Weights of a small GPT-style language model, trained from scratch on English Wikipedia.
Size: width 128, 2 heads of 64, vocabulary 5997, 3.64M parameters.
Architecture: LayerNorm after each residual sum, learned positions, biases.
Training: 108M tokens, 6568 steps.
Each number is 128 + 32 x the weight over its row's rms, rounded and kept within 0 to 255. Layers, rows and columns count from 0. Numbers have three digits each. The size before them is the row's rms in percent of the matrix's.

# layer 2 MLP up, 640x128, rms 0.0513, rows 207-261, columns 0-127
135:158032112097108078133051152107087188153140078170107109125122081097126109110147154140144133136171134142136133177196122149119112173124090134108186161115112159109132147130107110102195153115123121091034160166117110109127128153129152108140071056144114094143173130184145139066180112151133161148083153136137117131109132120140111117148142173114148118163108133198085186144071145145098158151100
103:083106165131077115164144117091114115107079106137121102130129151184133192096097141150231094170121059119135087128122095094158105094131134169123098098136141105127128144128082082095148101144171092071186113186155102143111079122161177105128139116128168127081198163103106092106111154126148159133174118158149105136085166150166137183168154110140140076120127093225130088130131126108147134120171
089:101091121121160170140121071168150097109123106130170132163135127139126165144156167172105116136163151095170171108124118194092096112128122102131120076162129100162092103194145125143153092098099136144103107146101110120124160065123132161113166134098051122118157071111113157150109131110081101176118090061135134206106095107104158158060069128118106159143195207171132097135142129195106081118156
097:163096077094096088146133115125077117151118157113103102185128101137187153085109135081089136144169151198074146103135099130162142128125098129126129119123160155099132099097100111096121147145185133098052140124172166140100109104106177111105156124180181104065117143106126139113177113129103114116135120132114144124046222165171163147101096141102129069102152082101195149118156149080146066090149
100:150151111083190146101092093101037104079127126145144046150121119133133151138164070138170083137133174125165106119100108131127115178109189106138175173192122170137179154100093134102142119093150139121096172119127114102166132047081148094102109152149112125165128092138082115135118077148123125146090120149155108153079098085163137127134149152140080165100071149146091128153114165127215169156132
115:113130126136106116144095108192104141119099126193166185114125164067140164132177100189112115113067118136121067161177100104150174120106241090143101108098176146059167117107126157125148130123147139129118146171109107093150115114084149153142150096111105080116119125128118079113187127072144170169118088105132176123086187117138087094135082142097131103160136129130095143126128050163141075110129
116:143059197095164140136108205082105184174144161152124139129073116094095056077155062182181117121173134135138132096172093133119100131154151127060099136092129145116120092123136125149110172129116102065105105119131168124183122125152098144117145090159115126100161136143128114108111091166176066133140129135098085085159130157122121113130133134117106159120139127166188169109185128089214090145089
101:121160200110118136124124152166126095132141145189101158073137138065159090103116100136116059110142143140120154062135180124134061163115153179137171111122142161190163142130158133112119115133139134126112132090141120136078161197160105115149156166102185191028174110134143100094122206131130096092160123109118131074122097098096132140194168182114110162131138072153140154146118115128135141133090
083:113155128189158110114092137166088082086160130150100145125178187115056109123132120078172154113148038119155162101095138094134162087177109094127108116120166159110158097117183110176117132113165125161144143107151133152128124170099173157119106111108165110033121173109147158103110139164142135153143077160121154043140182092195111135150139089111145086061110089139150155128100119126131107102093
088:076163129117169115091101173146154108132157189130174161200090150096109090169127157088180165131154146115098166105141118155112131132119132133129123142166134125106104096119193124145112159139071147128115156104150039122119113133146098116144104103092120196078177093177144106105116106181087128115142147101090153162166079127172132168147130022153154135152106135144038078159124158139104142095141
111:096091214108128132122118128107100072115159184147154090120117064074084102189138182141093100154146158151131142129149159159173140162138094102147183130210164127127104092152102110080187120147142081146105160109175107101147089074127138098090166108176178166091100148144090116153111120125126126108104069177127124178118108157104107186136141116091103100115089094100177078162147100143162133114120
097:133138095132148077116103099173097150136112171157098133114160118140108199060117099205137075104120088124112133124162145160162130059148107115140108072116084157118120150123064141092160159096162162175097116119102120176068112113142178133070091162194112175125143139175133120096170126122104105110138167146135075075081169138160089174175102149109100149125169148044131117122112116145141091099128
089:160135181095156115156093110125090107120115158152125143114128157212142159163161142168160124124104071144134144162118095165101116167087160083106166180147131131158127131140117112131055136152139114131148103097192100124137112118105089110118099172164089120145151169122132090123152058133058172139105075159189151136125124141148099111142114113126132114110095255099131162129128134185119146139033
117:130147092070113193119111108139084167165090099118113057096147143094101178132122118099079078159134132076149171116122122162109091144135089148121187135176144158131190109129116181149118118079138101139126135143114146125154150148141138088090118156141117149184121087117127115052110091149107119152091129121103126182134089130165138208125090110092098188200148100054173137110119187116192122153160
086:176156069090127054084121178190112113178116108119164110142120129119160128152062170163060113141141072111100138118121158122084089134155100103095107146102165107021133163150122137122142153158149132119117149154081119133096141117097127152110155165124153100057176153143078155108152088084115111159209121139177178157093107157109103144123137079149133169137090153080118164112106114130102134159176
092:075133139120133208102105087129163150122130148144087178142136083120119138109105134162170137170109176171120102122148089120105153136147133115145160076079070094102199167069096103113201120148136108085121120091086145119128205167073069083218121088137103092147161137095125133127132195090105109131154164150057166092159156130132147143103129113109175173157150106151111120149132136141124126098116
093:125155130109079135109160116104132101108140111092096085120073124135157111167131063167099093095170086123163071211083131157124110192136111165079118163088117169124096176138172080169096131180157129127104144120108171055149089181065083110163200134090150109089107090077118117117176123105115090140134141154142151138150104127132177182140133098146123155165111158134125085151112124141191124094124
102:127101092152123176105127083122072110149142124115140156179091185115122159097140156129191142130154088114115112096139212108185032115201159168161133124138114090169136151170166090129144086119176119094130166191081156111107120138176109062186145100159094151143117102160143140114154122115086167104122116153133165120127105098108113056158068125113109112094161093148156159160117072120124110128152
100:162146094108132105136160077114102128127167187174156153222120148107146131129108143210105092125074100111023142098152111114161130163108113135119133175151133096112071148115115111126130112135150169062064131182096161133070112141106167075138126171160137095116103070124095163193175098152109108076118124098102105153127141167143148137153139132101129148162148168129161165148128083138172104152088
125:135116110141107100112102156143124081096117120102133112122104206212114166154088143112193114135181086143135144105124106119096213118158158149110147097207140163115071120114172109165122127095148195100209152163146146100120125167165142141135127133049159062171144133125149099096127139118133154100114141150139084116091084117142127065099159076182126122157187101170096119137138121136099119151166
103:070112080133099115137059140133087092117106069191143112101154158078131116136125118135110124109047108177138132109130079106106153141170161094144138177152093140124069167124102127127083118080099160125091189173115149139113139128146170153140080104116082104140110099089158133175152147112141190167152183145099081084137198178177094131178121102108127156106157185105090147147150155098152136121075
111:123101110115134135103144138166106100108090148094102069106064083155187174125103120168119103114068180139147118114123126164122129131211131205145186104130130122159104128141055064108152105127134133135139135099162133074100126070116107112164138099137093151191134144135155117093097057103201176126163093113134115157141108168112127141101082146115085127146119235130144152160116103112167142108097
074:150124083157108182085135184079124184105128131153145149118100156065121106152093155124175088115139139148096190110173109170086125109131126155130160119134142165081177111086083138171179136129082091089158097042102123167118129159087057174147140132139188124146092111104138165109108188104138117123126098128112204142136076123194158098091119108124142146111116138134143094132099144172105142091196
119:115074130151142159118172120070125138115106122142192106097151116126121129102147189155170182142094132121088152106125106143130139123110158157111167158118192141072088144106078070100117105146200127111130113129138108103142211063074141143104137164175140144124150186115116108147076155155163166134123114146191152102040155129115099101150107108108122071161090089092183147077163127120157153144073
106:152063170107133129202164134156141098127137115152113234146140140107152093118100135097182170135141141131162115167111135121065079116112164064110109108147160159163115128111179157147173123166186083135121090063095079157083117239162183153138115131140108114079158175159151067103154160107099106109105112117078109119117125141127085137118123150162127136140094132122105110103076118127115110128151
108:131141088077187178116133108140158112127153117129161068135153077181186136116112114134052093125119176180141125194156087120068086145165121171163110128122121133163127141105081111069151188140133103188115102121083138187132185165140081132109094115103139140174113105123123128102120089161194097161147130126141114096101085121073166111091141128150084188167104178124170124109133101149168104101157
112:145151128140173183126164073126083109174088126133127104093140105125166107184136156126143098151122118110160130084139082172084124142124164135167124153118170162151128121064110102137124158086114139080173128114087132105133125069134074087146164101128108157097093126150090115127097162042115108151123095137089191234133153048134129147092095136146120166199118200143147124101086150129171130101139
122:114119085155157125126162176070130134097132088110149146152130105127153101160113118145133172086100205094134174132145082117143088135135080131097139082126096157108173134048078126148134144105126094162130111141129115124090176116155129130150099147108201156099165134152170122114105082107171132112069116092142062123201115149128157175182147196142080101116112122130190093114144227129170160133105
085:093114165130151142099112098124189147131112157159119109131131204093176132130116079163110039107140201143108146087142105184181149134160119123165209096120150115181189088134128147096146114149156118125129106105142124137098131153132093163126129164090094129167118183101159123095084115152143053109173153160087110119159114155076186164204150144089112133146138151110130178172120145100137136190129
124:109119156157127147127156099135124155108119143162199127122133171127150121061096119094119048111146142164141173147162124117105108180080110053102112179066139030103103111175150084152099107087128137105088147143161104090167063140069117154134145085137103116090175103152111152181154110140166116135177145134098145122173133100152163130190149111099202089113125149102134126174130103110083129157140
112:108134154131133217151070067136110138135141193121078153054149123134171123103110140143126162192198109154119093116134097134117157112179204115189100106142192102152113120098138109099096086131146099092147141156167141119155116076107099130137137089140141114150136109108143130145104207123079151162087116140169162124127143106070079128120085132105122144075180070190104110135135092135166104130093
100:188137167155122067135112117123202118149131117169145109164127163137144102087100047125117122111071179105182184175079087122073109175164162107121187173152147160084092116150130107127123128165110107155099136108131096150068142145122161102101083157152178116153164130154168162127175099150147087143113135151099065071085158138142139147190136154125144111098094163143137088108187110091129117169146
104:141075098121090158097099116092136109114105062163117127135156166184155154160082099117114115124149155076145156203123061131129125140130110120119133109142141171140177114077064155146126169078095157136141129140104087150088155164170154124135145146077101126098117122143126165164153163162158152094155165093146035097113174168184169115119177135134111101112125116100100128136092192106193090204107
096:048154123218133092094088141112169190161154132164141101132076154132100069141135149144125088079109134155118157116158125128079123116108102107121214114104149174157180131097128142140145090138100133149126090098112169116095182116113086099158106138138143157174142092146110183213092142144141120104184095152081195141182139114164167183131127099176136163145121142112135088113119159116160157088119
096:185149127101126126174096108084144194104109176117120155107170143119085111095174132143228190098097091141161078138129060127124167078062083113108137155156130134153115114122117141144112193155122127134102107154154115105156102137123176093140133164109048129099166170147085098140130114126091164084117123101138088132091167162101148169147066096107100129132139179111152114155092165113107079162070
088:152118052130128118195055116149111071115084091121156075136156178092139134165142213163182168106115149090135195171155125160133167165104151131123087140106119145111110108120147118132104187186169130176070177174082102147123088138100140105182069120130091096125118075086150109134142115138103145123117124132097111085110085132099134153106090128114071145166134115122085137089177152116111121148173
116:206152149129141105139088111055117112149137111116106189148089125090064091174132137131173125187215138099101149103113185148095177115134135107097110102195142133147164141109091187144126166184138108108108139147124099130157127131111080101103094106221126137121136115177097110040185167154117122102126112128103153177112115149072164127120130103131067106128137099080174124121137148142135116139107
086:140141105073098157097120088139076125159154158094106101063141114140176130143107071171105119148139098135089171130151142170118139170200197122127106093118079149190086169113134131147125133092126131143145122108134121120101123078076111128161121090106107138077142088153117093153106114103141114162171124052069159153159132105165168180095144087179167133174157151156197091117164092108151089187169
109:129171086128128166044092116135105138124078161118157166184110145184132149147155106126137106149116110123114075150103034141144154163186130126140123132137101127143110118152087099064107097084097128098077103159087157081117142084116180147140111094154098143173147124114109152197127134151185106177087098115149126152082101151097098161166070115148157136122197115093110163128122171055185102127131
110:117150110152126193154072131114110065131146131102126168104123122147125094085144146145139155153153161100136177115116159119116099163107151106153043182151142065116097154075103128195148110142142097163116154060119123114120147103124125118144103172131203144145080080128188076099118098096119216110091127149207122151163120079179135099077131128134070152159165149166140101103147132159120130148083
093:177158090162100090126158176172132116124121219128108116091160095116169094120083138137167089189211078091127140113089118128107095096128076087183097108151134165096076095129150118124150059109146162141137120188130153108096129069086082123115171100130080176109173127161082138082180129147120058114151115118176081118147148124141136106125136127137119137148132149128099176153119140159156136191128
106:123125134151087193125099139087117165107129135149156220161151106170117153131189081140188166134100133140115101104164096085088060119108159155085114101108161141144135104136081156204133145136086120127074179109151160103109128107144096114117148083091158075206112102136108147077135081096165167117084130132135126150152152083126187136081106164120082130125154107178120123118101120182146068135164
095:125143157057161146115071089177146159128164081102160085126102080108173132143128119121109122067173186084073149100167171138121101128121127131163115083127114147109066115117167168153111096150172074142126134094106163126125131108069108074148161114084120135060163178107102117147098184124104105155192123162144152049123115127168122193118193143140120084134121158156115173136127138155119078115102
097:123066092114014090170138125146138113108150102140172120149164124090093185147175170134075097128147078077131119112151145145113182173128179174086110138203157126166091155112105160085116065079157118096120134140105185102139097161185159113139123111112156058130121123104133096134142162117110157139098157114073134093129114100130099152142145137164100135094156087102139121128151144092136117182059
104:146103126163145179059137146164112129121159160107124115078119127155125174098135096145245157164116126108107086087066093177101136140102125160173127113205114070070114145139113102111119104111171139093153139120141121166165114099088071197124149152165156110129101163085127103113147155165160184130121099168126064169111151161192150116125123138090089085123095161118130125116093120133144104147187
077:049122166120167104099132131191142064118142129107100032148092136098174116158170141144148072184129145132141146121149119165112072147102154109153134185155136118137092150132119173116196171148107149141144105124128097169157141139053143109074151165162157114118159167129100112208057180136126150075135177155114150122163133119131175099086111081087135187144126106096158132133107144138136119152100
075:184152145082105133156156127174104145109119142180124104125138086101139110115142090181108148136145166159108103119068099178130096131120106112148125117174155153145110119059071114072133086175123141127113152086169217183129113140056224142092119167133194126065129133117178136129155122122128113144099154155120073124116149117058165117160120171113129142132101197194144129146130167095134118140125
098:088169113147114123135151120133163133111096134122074088061116074112152132113081148142064139147161067153109075120151131124151098120087086187125121077096131153132188169122068166151127144161156132135140142086065097115112144152105150135141136172102121138065184125108084144163146175120047101089134069117143210100166131067131087130139132133052168113139149133139148157109087111155157126132166
094:127143064133170107040083126143118110138092127136155095114113150149142102063088111125166117126128123114184197190103104108142140192105155137121131056101116163091094140120070115155111139141134169131179140158109139126106071146206120160142111171134118131136136090103138161164112092147130145125122167097100116097114056153169182146179147198141108125148125120075152147086193161105089086122162
115:124122142098128145085141087109143088089140083189137066192106083173151102164162099101116091121119129133169082163103104095120069108121136124158179153152126146031191091146167179164108145180146119091161115110118154165116147104151141125135138174135095141180153148087148129157128158082122165119108099184202106112137150136135101179108130101059139133171087126146136128168094087101151095085162
105:106088138123140101102092204128134137135127117177141186077123149109122163123139100168163091181099154157123092181105159069101125198056134075106139129074138128137139134157149129159173136139118142166057085136134157055069152128131085176115109115171038119184150141099092117105128111142143095134102110145162098129159143189143144114107119159099086137145146066087152117190165109121123138124120
127:119139107088193135085121104149072050147141066168128155124131158092115125161136116132170120113152136134162163148112159146084088122168150124110141144100144148130093169141153123159133168135139138198090147077195108101089160155112138134077096089086162076123110185124107126155099087080170108124138124110158137171047064138134185105099113146138123158142121202150139088110168164143106152173060
088:118120128139079095144150144180185124101125164103130091127130097146113164130081159140094057129108107137141120134144133107157101125098145158153100143119133117167153196083076160094136141134165077079099088147090130135145175185107154128132114174125154108034171158102079119146088148148050134160148164113118200087194115175129108150123094111057079148124170119177144101132093128108141064141136
133:113151204135127150139087156135125185188081172131088126106111152109104121133147113126120088139189137160132136125126078139145148138083068141107123139162138094064174113117172177122126095131096106063099148131119144136134119115104136088126132133117125158052209147115088177145098111132131143082019139156106132122185110103140118124179165054124145079113109123123154069167138144144110181083165
096:151108122154125107121112106122131059089099165141160113130147119189089164083151115092153168141155125139128171101134080181140126115125114105100124106084163170194129170123156131173194159093098104102147154167096175093087111090164119134151107125123144065142112105133106139136135129168066135138162145137131150151113159073086134160149101201091091086143084233106185063133100149161139083139104
# layer 2 MLP down (transposed), 640x128, rms 0.0196, rows 207-260, columns 0-127
157:097129163150142128159096146155129173117111102138155123092043091122156148068143166191074086126171153103123144148144108068078111117138075183132112173164126141130167158127137089160165135161154105152120127165154111128092142142087094100145073124095123153149132122209091085148134075111080109142126195169158113169090082149156121103128115093125088092109170074148110105154129193142140178103067
104:170162110168165103116156134118102194108139131179089121139086117142060167136079101117163142148170103077142121145156131138178095116094086170107109117103103017155095092155138089173103100153162079150145133180143131153081128123111119128172141118160100136149157144150060139122103141118112105112096168110110081136149118090120144086167133124103124205185145167127167111097187134124138045154096
086:094138094141116136154128106152115141106129143126177147185156142066120148126157157154117091106090135118126122151097099150163105161183087107135057126169142141208196096172121180095113144096049136135107094159114090111111115115138136180152115036114104128179112133085145146081111167118138081160109138107135088209101169087181158128148152137085116111065120135105131092189129088110166143142124
096:103119116113137092108076122093094086157132126163198106124123141131146104092124133139086115067054136116160145147144161102143158153121055139145124164093149125074113116123146165087144119163152191169154134107169126149167129117133102118149137110210163092090093087151104088087222093105108131091179137090120176153154152101120135163075155131074068103110174153140203169119121126110112107093143
112:150109150098137127075153142130162179141152091134136108158140066146066088127196101203148117139094152164104166149095149173074096073111208124092113128146153156129141110186075154143129077127089094122120125145093110143129170194098157151117164138141159110124135098135190098152106154110138148065107116148078182166188096128156104135128165158121150162141153088071133098119099080101137147100174
109:116165047160166130112149167105171072158206153110118117165109156101104090153089076102133108161200121137152107122136094094109113097124083129186155130177162102141084114153139109100170175141142061193140127102193156116130114107145093097161145100101129119165113096120132132120146147153108092142099102106080141089112051125136077173122155154143077170078138109116068149134111134184184133131126
123:141152160103124091139108119182082128153093090170135095143116078159118130046109126145113110115134136172112116147138198184104139138147178168095158114158101148107163145130143112073115080111075060070123104126138139137177095071124089132150123125152144151188169171115119190107110088125110104162088175114095048099100108120095132098123150081157138124131116142188155091128185108168143057126161
101:175119169064132116136085105124064166106198170137169130108176088103155157099159167154138135089117148128143162138104148164111165147103164205086150128164059167151127096140135181141121210077098129114136160077183119116112112130149171121164151085081177130122105116119088057103095106157162133064112159148100103116157120120106104102139115200131082095130163130111144113089159124109108118094133
079:150144139168181104112113130136062145143178081191067117174128129166119092133156173084131124107193110110140080088180100071149104116100123111089123141123097109143101104123124118142165098153109118123106185135125161162153173179105168082155126089176138146075072151145169102153162132128079151159094144136187151089102098117164121116106187124149138126126037132159191118147097123194124148102097
078:078123159155093087102166090132150211153185105097109194149128131106080102096140125100131156129167128098110112142128188191080103132160204182133136168113112129159099118076137113119145122114158099085134171147058093107108140120137139107154164089140151166097190105122084137160106113090149160206189152100119131131110128140179114167095155050125090108093106113122094126114088163124137130111169
105:089149150112163109101142098150060091168175142078126142161084137194135116119098126156131126102098155071120126061107151120131090148164155155123155114134096169164068131071103137110101076116119133106124115151131138128123089142158163225067177132163169101123105117058147137178124096147141171105139174159141127157186118143165122170083130194149134079177144189091127164124124099109111116174137
090:127120075139140062150189173136085074142133144135133149147108082209151147093091126135164095106090145095155094137164129138152127191131153151199113157072129041175129112081160143116136177118150178104105105147056116107128083175139119164128174083132079110150161122103118116125113171107138106143118138173050151093157113131148111125123130112114149144174171112101126173134137166097114055138160
091:101112189102154158131118145156150079129143160144179148156128119171088164104124156148102124105077148192169177130159132117120101180139172058169088147157109112096137098156122153214099101118102110131165134143122170130137167158123141100097105187197146108133150097094160118146117105126169106158072088139132093090139165152122099142131142169084124161117097112042123101137173168099171034108122
117:119079066131132103194131133132102186143139063116090097129112165068050123100185160140108154172097123114141134156139160190113133148088159180113122144076149135084124143116146178136079091143168060136103163152166131112173157139106111082147138082156120102121113130064131148138134105173070149131138200109087121083100159172131092137133129113123188159071116093132130095122166125153071116099135
091:105134122115103122108108183134040152153110124136134092108167114138085100123132142150072173104166110171165085164150098108111114132175121095125084076138150103074112136144123103198088184102133151111141115188130152154109147096139158177122163130119182106102110106116101109164148119049168103154113079158134141056141137151151150162128194104179134144173124087206090091111146193136158114168135
093:038182160148106136048136139195145114154089165164109111187112159115158135149145160134174147172129153176136101151123116132174133090162082111121116113095104127113113093063180131123115122076137180181146120125097105155073140191115104116168091138131146136080094131063093122151133085114123169125125095115115148175150143094168128122036132129122137135108194116119172125169177112124131117103177
091:155130131139062148196106135132118178112123100097135065157144082151114188124178055115134137123141073168123158130149083150163183138132138144110161075136145193182099138140149101165121169123146128152125096151113078088136138154097154194214092099138118095137088135147139136118155091090162087126131188089098130158150151096149079063145135134162130146161099100161108066107132155131158123111065
102:130109127184078141154116139150078107141154110174189144151102170104167131134129098067088111088054144149141173154166156128159104176098148080138143164115136114122175149094120149119143129108140079101174164138157130105155135067126178108111164160101127199148182151117086160121150099105095054117144142091128112136123160132107179106146145176128080153080151110210156098113156168091083172166168
109:141156075105077164140098111106141112168097121157162105125099106134151102092125086079120135171047168212145105125191124098135112126140123105139086109149198105148110180104133093158118139177152167161188120126080075105118127160169125162125176131176110112122079134134138067089158095094155133121082129128145148135156143102111144119108131140089171081170138148222141195149111138135130069166114
140:146154142101117109049096149180122073094113141144127093163083132124095194123087088168146104116130106086134169100109099171164125119127126085152166109177163115106106151094185136140134130149113113123156126124148137134134184160143149123149173205159149040154137186186128142096174141138103140064098109132144101181107117093088123159062119081183180137122097118121116155111065150126116066123096
102:124126076142065173115113118118151158096106151122163138159128172142167173096143092071113097153065107130126147153097173100152101101142127147166152126153074123133090161094102141103151126051149134136120161115205177119161097145137110158175054122100129134142138111102144160091175156151132081050125143106093121096146107170155096089127115113154105048140160112205139179173115167093085161106115
118:078119115111140157076073096148156141129157138092107127135099076106139163122046151098114084133165101067113114131109164163150116105094204148120160145129052094122088164142132139073150099094111094129114145103159183148149102099158178076071167129164121137101102124080099224152103114090149121167175201189146147152090142157117115145094163157132153150168123145105123152148155134155148111142124
083:116120093110143151119157143133111143170137136109069125166100086088144151198087117190171054187178197094072110088140089126118129172162093215132122142118133106091077120105119137057102119149117152101098156132108136146106141182134098108157136111188128097116120117111116108116184183192111084131111135118074161107127125123172148131100064093113074138165166133117139127158087092124088146150128
109:163082139128163160104172121062134094134142144132130127140116163132080116099098125075119095060099171116045136148094167117081178127148151161110150114098172107132148160177132115190158080141137156128203140089119107126140171126170122152141145129091153085118147107103155152138125079141150114118180074120086090147046069113133139102146168142182126081073083150182093169140131138120136122182099
103:140149136088135147189114154091138104146136144099094181169110102110188130164157165110136103146195153081160110123069171114149111112123152150136130181098092172169111182147158191163112099112108155105122168101150134085104134122165161072173159161148108062122125183086076070129192164146090153096100142155080076150151124180129075128168141147158083129098137144083160117129103121122089133082119
102:116150078149143162124146165129168121192167098116127114157179106140121074186073132080038090184158097119139116160119081138117124075109129135096125127112146141134080142169123091124136125167125057139102144094073153175147101129141119135133131181082155143119115114118173147119135118115138081083166112127173115153146104166138117135150108087187224149171111093158113079152197172160157107139088
106:129156131143096112158163140079138190142148124153105106112151178069117076140111126111112092156112120123161114123123164099138109107098113126140102166092129121154130103135158104143089122114132140210136114138160110170144123230113142185154146131198117146170119130106180147138155150148049139100108124094138084128092079165147183090116171097181112138082183132130157092160163099147099060176043
121:115137133096128169128157161098154135089149170127173124121141142118146151147096125150132105103105124130089100100097074176100151144061141091185140127084136075095115107067094132188139189139166113121152147112141172148168176083113109131124141205111141181144155109149148088169100140115148152104152016136140111107164154082083135113112083154144220130111125167126120107154121207164100164151121
093:163085160136111147075121156135162098111128210147056166097120171101138166159147096083129084178101174090145088104164102136109084155115143168116139082187106140160127138131120141143113115119175115119165146104112108112197139118156072085092133131116098086147175113128179105112118043103108101124165125129107162092091126137099139125099100177143100138133183094084144078187191171116135154110069
100:140106182179099137145210119084090152125111121123144160122159152095102072136156088115167066086113129125116110133145130157120082165111105115180137055098117081143067050152117127107151081163099121107119160125163087146134126162154184119114068150135206133167137138139136103174139122050088159145197076098094114178123140116129137113107140117120139134071094120148124112129126137063137157182129
117:076139192116106143099181153129123144096121128127121131114143050137130135112084130105173131088097061143129148118144092116107115068086124109154152145112104173147132089076161076110168126087140145115114112120151169118142154146142092105038099198101104116194132142127109164179076104093109151146105095061124162089131157155069148188139096141127165145126065190196108149131138167118121125126089
097:154137205130133129109133108100149161101168190144151151156118094173124080132098069161172134111089136150116087144114167200073120116106137184125154123125065129103101112103089064173173136136157113134063159143081128072100163113099146134089040164132167104168135140076165141098113087138168154175179099131180098108130112194137108186165149138104157153121154151138105124107154145133111124146119
103:124109148123143098090093152127082178122202101106128117160111145170163120104154088056174131128084138095099099119078155134093105086155133093100102064141073157110118099092137129153161068063138114139127125122102156171094156079070155141075193082111101094143138134126109186168130144171150136087080094087154055189131143124128117146075131130145138103135179160148116155144120091131151126138189
108:109148090161078110129171119164129142172065107120061110104095088095159157123091150120155114144141126143116046075145099141104150126124151188122172183054127109156158114107146107101121155115167105120123166114138117138139126198170130100195129101123119193090083098129138091160124110170079169171132101108132187089134088116118136107139106111146112121090221129139121184122076101083185150119130
106:118042110100111107167077162112097144094090139124124140092104130084145159149138159147112166103091092111174193119171131131124124158163111093101109072184172061115183068117116119150069178133149117139145149103122125124096104103106163095134086125205079140148121092096118072166119160134134107117074130160126116125132219160165141134162130167149083207114133108091124152100150104119177125148124
087:109142122123103132114125165105066130153189182050130162136104151120135162136141084103194136142159129080136109150126113106059160109135124096125110153177098132126033158134162139123102146131130129151094171133111159100124069108153118130160144163154155168200162144095128185129115118109135141100125173058135173107152135078194140094063082134135157183138144170136090158174076124114144150190133
115:126188138106102188113134156173155122115120101172156143190141122155141170096090102070159132133072128120060161150117168165115106140127094156082138113139106143104112129065083114090095113154095171103151139147142143132118120080067105145076120128192114108134162071125149160104156096123178153074066079103055110115114152099128128101109187179132185140167130160145162119088144116098109148072172
083:149200116157042142094140143135111160112170065122127075107126102180083138137124081197099108080117118169156154076121134120155140154149083144147137101098087056165116131124177117129150212139160142110091099083146146098167141129127163124168187069161153145105094127094113139121182117121083115114152143093152146148126136066134150158173140087148135144132125107185151107153142155053158168144126
096:177118136150153145102092068108112150096083145165145154176106118141161189143159121116146144084098133091104155115085068137171130132136188169150176118104132111136065177157128133151090102117164108128166096056107180133128189128119175099161134135131110095160090123144083194129163172075122090123085165216130100106102061137117069159174136093144119095131114136091153103128117081100135103122111
095:185112203120032102113127134099125138169090112138123167190122118122131126099149131194107187137142146087130127100149123140129103144102120090118123105121088077095128096143155170176181123170106099083151116124087158064130230151103162091116118159114156176149107124141140148132125096154110134132138104178113127119086123110117166082094153046126155149102063148105112161075124118193152164125104
087:152150144173052090108146127096125158145102179125114176125186168148144173136121115094123067171148105063107134164155142105091123142133170151123062105132137129095118094115156131165129131083138117077158110162061171118136118134069050066123176166104138107116095127171071141104115093109097111145060106111143131115135139122141215085124155079128134131128122146149055127101094116116131086186118
093:096117133101103086117127146205118122137137110146143114158073127140131113174173120165163159091163148126143167123141178172128085113156174113101167097134114120128153044156123115115118136173139060106141191125138076134114189130090097046085162105146103101151109107129172143172061140143102108151160086152180092109090130129174097153053080124144104177150129089124168178101149127147092163098110
090:188147169130122130107093085077151130131098135131111129115157103053136135150125150189179119071149134145076099122146124139170090123123158131142127146099085182069124132100173165097071185108157139139196142105145106152138155128101120100141134103148147078095159104199122184101088093103141113130082136152094116054134127112155151107129130080163117088136138113135098116013171138148139135199151
096:161109133145131116119178093107193122111119119106181140169137132124125170145150123139108157177100102083194118126118155141146196147120121089111077135182211097157160133107067146167071121117115113108108119147137114100132152095120152107135132161060162122073152146117136079096157155129166117135162085157103154092132156092118137183117108052161134076082166131188087122095180154115135177103051
095:133099135154206144087143171171171144142172127102141065155089131168102113116142108162140103126162150134082115166114084092092148138140092081142093156163150023082144115157118098112090070111110170118146111105111104081126156160110115163152135141099185144122083121112125079130146141177165131164141085193143094167063090163134142127124107084078111141089077122136146205165113127117130116173148
069:178135110132156099125113110125119135161104087045087088163112094127225098168113111076124125152168108183130108092107087103121183121174153115177140134100128105163157078123153183115089127112135207130165113114119175158130120156122109140155127090136165088132152138132127093109162134099127131053205076168126185127126110091153143132162149077159057096112082113120144091115110133120137130139194
073:166102152120113072157124136132141102180091128115134178163120130134120126117191052144143073132142140146078138112115122175201097144141146118125144092118125114052093153105129193126101125178143113161105091211061116120120135132151200161124127135184113110131125142097149133151166144140116111106204114091145097114088137158126146113192077125100138177173193096166085109153178116160132076103135
101:107141167176100134116091111099149109092144115152151047113128162116156114096125155169109145154157102133122113199165120119144133091118095169100115093155112161130184115097079115113121064101137106187113153113177142156133156117192129133165108089108131129180066049135127168106104110085159121097139098188153105089140157144119120134086135124092092122138177093098112177133164111217190125168194
085:101158133121156143080091157131150127101127174103098113141166147126116176163087000152154113106075112127164119148111079164133173132135102143121120165066153174088110138099122110118080088125109113138102105122105156109120086109164147152093100128043095183172110194143107144158173092125118151143151153120135095116100130182119162169145100179104146132195099126128075137117138124088065088084130
109:131149111154057102146179165125154178145097092132134128116150046083107133122176064131122163113099120152127112131077101139126122134127120158129083179077137192121136090107053168123085097140115134190158125124102164154075180128111063143174182151096145090088177123175141149136098171079113157126168097166120169108096127136138132203155135081143091131094137145142127134108190169106164134131114
096:142163146134139129139177162111151145109138150180099113185155136111120101158157125096126204104196108102098152162139142089192102133116120141152149138106142081187174090158159113141131077144130119188084132152207104141141125128083125141127153112162098144105120159095178128126168150112091115144063088113112065108070080148141113048125094098139096101103071111170181146111151076162139175131083
113:166092146120147163130157140108140093129178145084127145113139126129113118119114140123142118126130122083131189102187139181166149140150123131101162116063197116090130141118130150150140175083090084109073152141174161141082092150140244141175096163090143076118089154134129098126120119085142087150205102167145132173123099154129081144104126117153162123083068063084139113112154163125076164184123
092:110087164115120157142068088144154129099142119158138109108095099133151150130139156159174137139110109169095102177123108109147096113132124120191156085142159072139186132138123095162109116103185138150138113205109151106082005121134107136140155138104158147159113125102115175156095140130145088142159034182151136148109106150140061172138140128094048152108168124127109151115117121140127039088144
144:123144095142136077104108114151144132136138079110145136175140120115083103172109158131112094175157077098145182141132126160100126144118090122180093144117144202135115154131139154060213144065150074115124112148064162170097118104111112123160055116107158088163159114140156103152099179149131134111205134129175099097163138160136052083188120138140116156138122147096070126130107150106158094191164